config = dict(
    schedule='wsd',
    final_lr_fraction=0.1,
    seq_len=128,
)
Each number is 50 + 15 x the weight over its row's rms, rounded and kept within 0 to 99. Layers, rows and columns count from 0. The size before them is the row's rms in percent of the matrix's.

# q: layer 4 attention query, 64x64, rms 0.165, rows 0-16,32-47, columns 0-63
# k: layer 4 attention key, 32x64, rms 0.159, rows 0-15, columns 0-63
q0 124:23 38 66 43 56 43 43 60 88 53 54 38 27 52 55 37 51 70 41 42 56 64 43 55 50 36 41 84 42 36 46 31 43 48 58 25 50 69 48 18 75 52 64 45 67 52 49 63 25 33 81 67 28 49 44 45 63 51 27 37 67 56 46 28
q32 109:41 34 35 47 36 94 66 45 48 74 62 66 32 61 56 61 72 17 56 61 66 69 34 62 69 32 34 49 59 35 68 34 64 57 29 36 65 58 66 61 56 31 58 58 52 31 48 58 50 32 57 68 58 46 59 60 35 31 46 59 32 28 67 46
k0 139:65 44 44 30 43 48 78 29 72 56 31 54 38 75 28 48 48 30 43 59 16 35 58 50 43 54 48 45 70 62 50 63 62 20 46 32 63 36 47 67 44 37 62 71 33 58 68 49 39 51 52 56 74 59 39 41 57 43 24 28 79 28 71 46
q1 106:43 38 41 72 60 37 47 42 35 58 57 38 56 25 53 33 65 64 14 57 36 54 52 33 74 46 81 59 52 64 32 60 50 84 71 67 47 63 51 46 29 52 35 62 44 44 29 37 60 68 43 38 45 34 69 67 67 70 49 59 26 43 35 25
q33 123:43 67 33 41 80 33 36 61 51 71 63 43 65 50 59 39 43 80 23 56 52 72 39 43 47 24 65 59 61 51 52 31 55 60 68 78 33 69 32 38 60 71 28 53 68 40 32 43 46 54 43 25 23 48 62 56 60 67 53 58 39 55 32 28
k1 100:19 55 48 76 49 50 10 43 46 57 71 61 73 45 67 59 58 61 45 52 82 55 33 39 29 39 67 58 31 40 35 42 43 68 46 60 44 50 54 44 47 42 46 37 49 68 21 32 65 47 58 37 49 37 56 83 56 62 75 65 35 68 43 72
q2 071:49 71 74 21 21 71 40 57 54 50 55 77 63 77 45 64 47 43 52 50 58 47 28 52 42 55 33 48 40 46 51 37 46 39 40 30 64 42 38 54 53 46 46 24 45 71 55 35 78 45 44 44 43 83 73 48 26 55 75 57 47 67 66 83
q34 078:61 73 76 37 38 75 48 31 78 33 30 41 47 71 23 47 59 34 73 54 47 09 55 56 47 73 59 43 33 55 48 78 55 50 44 30 57 35 57 44 34 37 62 67 29 60 50 27 62 50 39 53 60 46 22 59 47 54 60 40 63 69 47 51
k2 136:75 52 46 22 51 55 79 65 52 49 37 39 29 61 28 28 30 43 47 55 34 56 56 61 69 60 43 44 63 66 66 58 58 28 41 46 55 49 54 40 39 61 54 75 67 43 67 74 35 63 59 54 45 55 35 18 52 43 22 31 63 20 63 21
q3 053:45 83 61 36 17 68 28 55 66 65 44 64 61 50 44 62 69 28 66 40 50 78 48 56 21 51 34 44 34 32 45 34 28 35 27 40 54 62 25 39 57 38 48 38 46 58 47 36 50 34 30 39 27 66 64 43 44 40 67 63 41 41 41 70
q35 068:35 88 82 48 43 40 40 26 57 19 28 63 37 68 41 38 69 45 47 50 37 19 44 42 39 75 55 37 30 44 36 63 63 46 71 41 29 37 51 45 44 57 60 66 42 68 50 44 50 46 45 35 53 52 35 75 38 61 61 47 57 86 42 44
k3 230:64 42 45 33 51 53 80 56 47 56 35 38 35 59 34 45 27 42 68 47 37 35 55 64 62 58 37 44 68 63 69 64 56 19 41 35 56 43 58 57 45 52 57 82 46 32 75 65 46 48 56 61 58 50 32 15 56 33 37 22 81 25 64 40
q4 097:54 29 60 38 49 55 45 52 56 56 41 54 48 36 36 89 52 51 47 47 40 47 51 32 42 40 63 55 37 55 66 44 44 25 41 50 41 63 80 38 15 48 63 40 68 60 72 57 50 70 56 49 39 54 61 17 07 82 62 64 53 30 43 37
q36 093:41 58 50 31 58 46 48 53 62 38 69 36 48 46 63 59 79 40 54 48 12 47 36 75 62 45 46 42 38 39 25 44 59 33 49 27 80 45 46 46 40 58 25 80 31 85 56 29 55 51 33 56 45 35 63 54 72 74 62 58 35 53 47 32
k4 090:57 41 74 61 56 36 69 70 58 50 61 51 55 66 55 51 39 57 58 79 34 69 60 52 41 78 36 49 52 46 40 41 60 64 71 63 59 44 34 73 23 48 59 27 53 27 57 50 30 23 56 37 61 34 42 66 69 30 49 43 43 16 22 30
q5 093:60 53 74 34 47 82 36 64 77 47 38 53 44 34 69 21 29 59 48 55 52 32 38 34 91 46 71 38 34 34 56 60 47 48 75 52 68 54 42 36 34 46 61 58 61 56 47 62 49 48 36 48 52 35 26 21 70 59 56 60 38 46 72 33
q37 095:52 36 59 68 18 35 49 43 40 33 56 48 46 54 59 72 62 35 46 62 38 34 41 39 30 93 64 37 36 59 43 69 52 54 58 48 54 33 47 41 25 70 37 55 32 74 55 41 50 73 77 52 42 31 49 22 49 54 78 59 29 73 52 53
k5 101:52 63 28 49 56 54 51 59 68 51 70 27 46 63 29 52 60 41 40 49 40 56 57 22 49 83 51 39 58 45 49 47 63 75 67 31 34 76 46 60 38 81 48 25 67 54 70 40 50 21 68 62 41 58 60 56 67 39 30 57 58 63 14 41
q6 094:59 35 42 49 48 54 61 54 73 38 74 48 59 45 48 70 60 43 30 56 35 76 73 45 56 37 25 42 66 36 42 48 53 69 40 57 39 31 49 88 40 45 17 48 30 28 33 67 61 49 55 50 60 64 82 51 71 54 46 23 44 39 41 73
q38 096:13 31 60 54 28 41 74 94 56 40 76 53 51 66 54 62 45 62 67 41 43 66 47 54 66 29 33 51 46 47 34 56 47 55 63 44 42 35 59 50 33 53 71 35 78 74 38 50 64 59 27 52 47 35 59 19 40 54 52 53 54 61 27 56
k6 094:32 70 43 44 48 55 54 75 31 72 66 29 26 45 71 54 56 48 61 52 66 58 48 70 57 34 68 33 42 55 71 60 45 57 43 68 49 28 20 34 30 47 60 54 78 40 34 42 53 55 54 24 50 42 34 36 18 48 10 51 61 50 50 61
q7 079:58 78 66 42 57 54 68 46 55 86 47 47 65 43 58 49 57 51 44 43 32 48 45 34 22 39 33 32 46 67 76 52 63 39 41 60 25 36 30 54 52 55 56 22 47 46 60 40 71 51 37 50 76 77 79 41 71 48 73 46 62 67 51 77
q39 094:56 61 30 45 29 39 42 65 56 55 55 86 39 58 60 47 52 30 59 82 65 76 09 48 66 30 56 45 38 67 51 39 57 54 44 70 77 53 27 53 57 60 46 37 44 21 45 42 47 74 25 48 61 64 61 49 59 52 40 34 58 29 53 38
k7 083:58 47 52 40 41 25 30 53 54 43 56 78 64 55 60 41 50 33 18 56 59 37 37 48 51 78 65 29 48 40 57 37 47 78 57 61 41 09 65 64 44 45 35 56 49 52 45 70 23 38 49 83 43 30 75 43 35 45 47 39 44 53 78 37
q8 132:47 36 47 67 47 38 40 50 17 44 66 28 64 13 53 43 73 55 63 60 72 58 48 43 62 38 72 44 27 73 30 65 44 80 66 74 42 50 61 53 31 44 36 64 27 36 38 32 62 55 45 46 52 38 68 63 39 49 70 60 25 54 36 50
q40 136:69 74 29 53 68 41 46 59 44 59 68 36 60 37 72 37 42 73 38 81 70 59 35 49 28 36 54 62 49 59 60 49 26 77 45 71 31 56 28 48 52 61 20 61 64 26 35 44 33 52 44 29 44 21 46 47 63 69 61 53 45 60 39 36
k8 116:29 43 50 48 45 84 38 32 64 51 30 64 48 70 64 78 53 19 69 54 54 41 21 65 41 40 38 57 46 33 46 32 65 56 44 49 74 62 65 51 54 32 52 19 44 61 52 52 31 45 50 90 71 50 53 60 64 28 50 42 47 49 50 73
q9 085:76 69 57 36 28 59 63 66 55 48 23 68 62 57 41 59 47 17 60 39 36 44 52 59 36 45 39 31 35 57 42 78 49 43 35 32 69 30 32 60 43 31 58 23 41 60 56 38 56 49 38 43 73 67 59 54 19 37 69 40 55 53 64 79
q41 086:74 74 77 46 29 40 50 42 82 31 22 48 52 55 42 44 47 45 89 52 39 28 55 48 65 59 45 34 43 62 24 94 56 52 60 52 57 32 66 49 49 29 69 48 32 57 38 36 66 51 41 52 63 50 35 78 52 41 42 44 54 58 50 54
k9 113:66 46 53 37 38 39 68 50 49 41 69 41 33 37 38 13 47 50 47 65 37 66 66 56 68 53 50 39 49 64 66 71 41 35 49 46 44 42 43 58 27 78 45 80 65 12 53 81 45 60 60 40 42 51 46 17 51 56 53 43 54 29 68 21
q10 125:69 66 47 48 20 58 51 63 45 17 48 67 40 61 39 45 44 31 62 38 52 43 36 82 43 57 07 32 43 64 61 49 54 30 50 28 63 28 58 53 50 58 72 49 50 58 79 70 55 53 55 76 71 50 34 40 36 39 42 41 66 41 68 57
q42 126:56 24 64 61 28 65 67 48 41 48 49 57 34 54 33 32 57 15 72 48 55 37 74 49 57 48 39 44 58 43 51 59 56 49 42 23 72 37 79 54 34 18 62 55 43 51 72 52 37 30 53 82 54 72 47 41 22 45 38 31 56 40 61 68
k10 062:66 51 47 28 56 39 65 97 28 59 81 30 54 28 59 39 14 57 25 32 59 64 40 74 67 46 59 45 60 55 50 69 34 41 45 62 34 55 37 53 56 52 57 67 59 32 61 69 48 60 57 67 44 37 54 33 67 64 60 48 56 36 48 37
q11 212:76 47 53 37 46 61 63 68 41 37 41 50 31 61 34 37 27 42 68 47 45 37 42 86 63 60 17 32 56 56 66 54 46 25 49 32 61 28 60 56 34 49 70 67 46 53 75 62 51 43 58 76 68 61 26 31 40 42 37 34 73 46 67 50
q43 206:68 24 56 43 39 67 72 59 45 56 44 46 33 45 34 45 35 27 78 59 48 37 67 68 63 60 29 36 65 59 58 64 58 37 40 27 73 43 75 58 36 27 57 72 32 44 74 60 49 34 62 76 59 69 40 32 33 37 37 36 63 36 63 57
k11 056:63 61 59 57 35 42 41 91 33 44 70 60 54 31 59 42 44 61 39 28 77 57 52 59 47 60 26 55 46 43 43 43 47 73 41 73 35 67 35 39 63 81 45 58 87 57 48 53 68 75 58 50 29 50 37 41 31 64 62 58 35 66 34 36
q12 087:60 71 52 28 56 79 62 43 54 51 46 21 60 59 60 69 62 50 57 72 77 45 50 45 34 50 48 55 50 60 18 31 79 43 40 47 51 39 56 60 50 62 50 30 63 36 42 83 48 45 28 27 34 28 57 57 52 35 38 45 73 59 33 83
q44 105:32 44 65 62 38 65 62 46 58 53 58 50 29 62 35 53 76 26 52 43 46 20 45 37 76 68 70 75 57 49 34 61 73 45 55 34 31 76 40 20 38 41 69 69 41 53 37 73 35 38 73 42 26 58 64 57 56 56 47 35 52 58 70 40
k12 092:46 55 53 45 65 42 28 30 58 64 80 29 49 52 36 71 26 67 46 51 61 48 63 23 37 48 84 45 54 31 48 46 77 27 35 63 83 56 50 42 47 40 52 48 35 59 47 58 72 79 64 49 58 43 74 67 47 49 52 50 51 40 14 47
q13 078:49 41 59 68 02 35 24 45 51 47 72 43 70 54 69 53 31 42 48 41 33 80 35 50 45 66 45 50 35 75 52 52 50 40 25 45 47 60 41 76 59 31 74 54 40 66 62 75 38 51 34 46 64 49 63 64 34 22 49 55 32 56 53 59
q45 083:31 59 74 46 64 46 63 49 54 57 38 55 34 71 50 62 67 40 55 36 35 31 50 42 65 31 68 34 35 32 40 47 53 47 51 69 88 33 85 52 36 58 68 17 54 51 43 38 58 34 46 46 39 81 44 53 33 41 37 33 17 46 61 57
k13 073:49 33 36 60 40 57 41 50 61 46 67 58 63 58 70 31 32 67 52 35 35 45 60 41 54 24 72 57 55 66 58 62 26 50 43 30 49 45 40 61 44 44 39 44 41 28 76 57 23 57 81 58 26 09 49 53 89 50 54 60 35 51 69 55
q14 077:44 81 47 15 25 60 58 34 60 33 39 52 39 76 48 71 55 46 57 60 67 51 47 27 72 43 52 69 48 49 60 38 64 42 60 43 32 36 33 46 53 48 99 42 64 30 54 58 61 35 32 41 38 48 40 50 27 34 52 38 69 73 50 49
q46 089:37 67 83 57 25 56 38 39 60 51 41 29 47 41 50 56 58 27 78 65 47 32 50 45 66 70 66 60 20 61 50 70 39 52 34 35 42 65 36 44 68 52 50 63 50 54 63 26 23 67 17 51 59 35 56 46 68 32 47 68 63 42 52 24
k14 076:68 43 51 70 59 41 61 15 41 26 76 64 30 54 61 53 43 48 23 63 48 29 63 41 53 48 52 53 49 67 36 11 61 36 71 51 68 75 40 38 46 64 75 21 37 80 46 33 54 42 36 56 53 50 58 48 40 44 50 69 30 48 56 47
q15 075:56 37 53 53 44 74 54 46 47 57 35 40 28 31 17 50 39 45 43 45 55 68 27 55 73 59 68 70 41 23 44 70 68 63 73 49 65 58 72 57 52 52 41 52 46 72 50 16 59 44 58 55 11 39 29 27 73 54 44 65 38 41 52 50
q47 093:37 34 28 58 75 46 50 67 52 51 73 21 12 39 43 20 72 57 43 31 53 37 31 60 80 61 39 43 48 67 63 43 42 52 46 44 58 64 36 46 46 63 56 71 56 43 63 54 44 66 62 33 37 72 43 42 53 82 67 53 37 51 47 21
k15 078:48 52 15 40 64 47 51 75 48 56 70 45 60 57 45 60 20 72 69 44 45 35 32 58 55 46 14 59 61 32 68 55 43 44 46 47 58 42 60 37 39 44 83 49 56 40 65 54 63 52 65 49 82 68 63 49 15 31 53 27 43 60 25 44
q16 079:56 31 53 51 47 61 55 59 39 64 60 45 19 51 41 38 40 74 57 40 51 42 31 40 48 75 58 60 40 41 53 66 40 53 31 64 62 69 73 35 37 60 15 58 54 48 59 37 29 62 67 68 34 48 14 27 82 75 47 57 39 56 76 49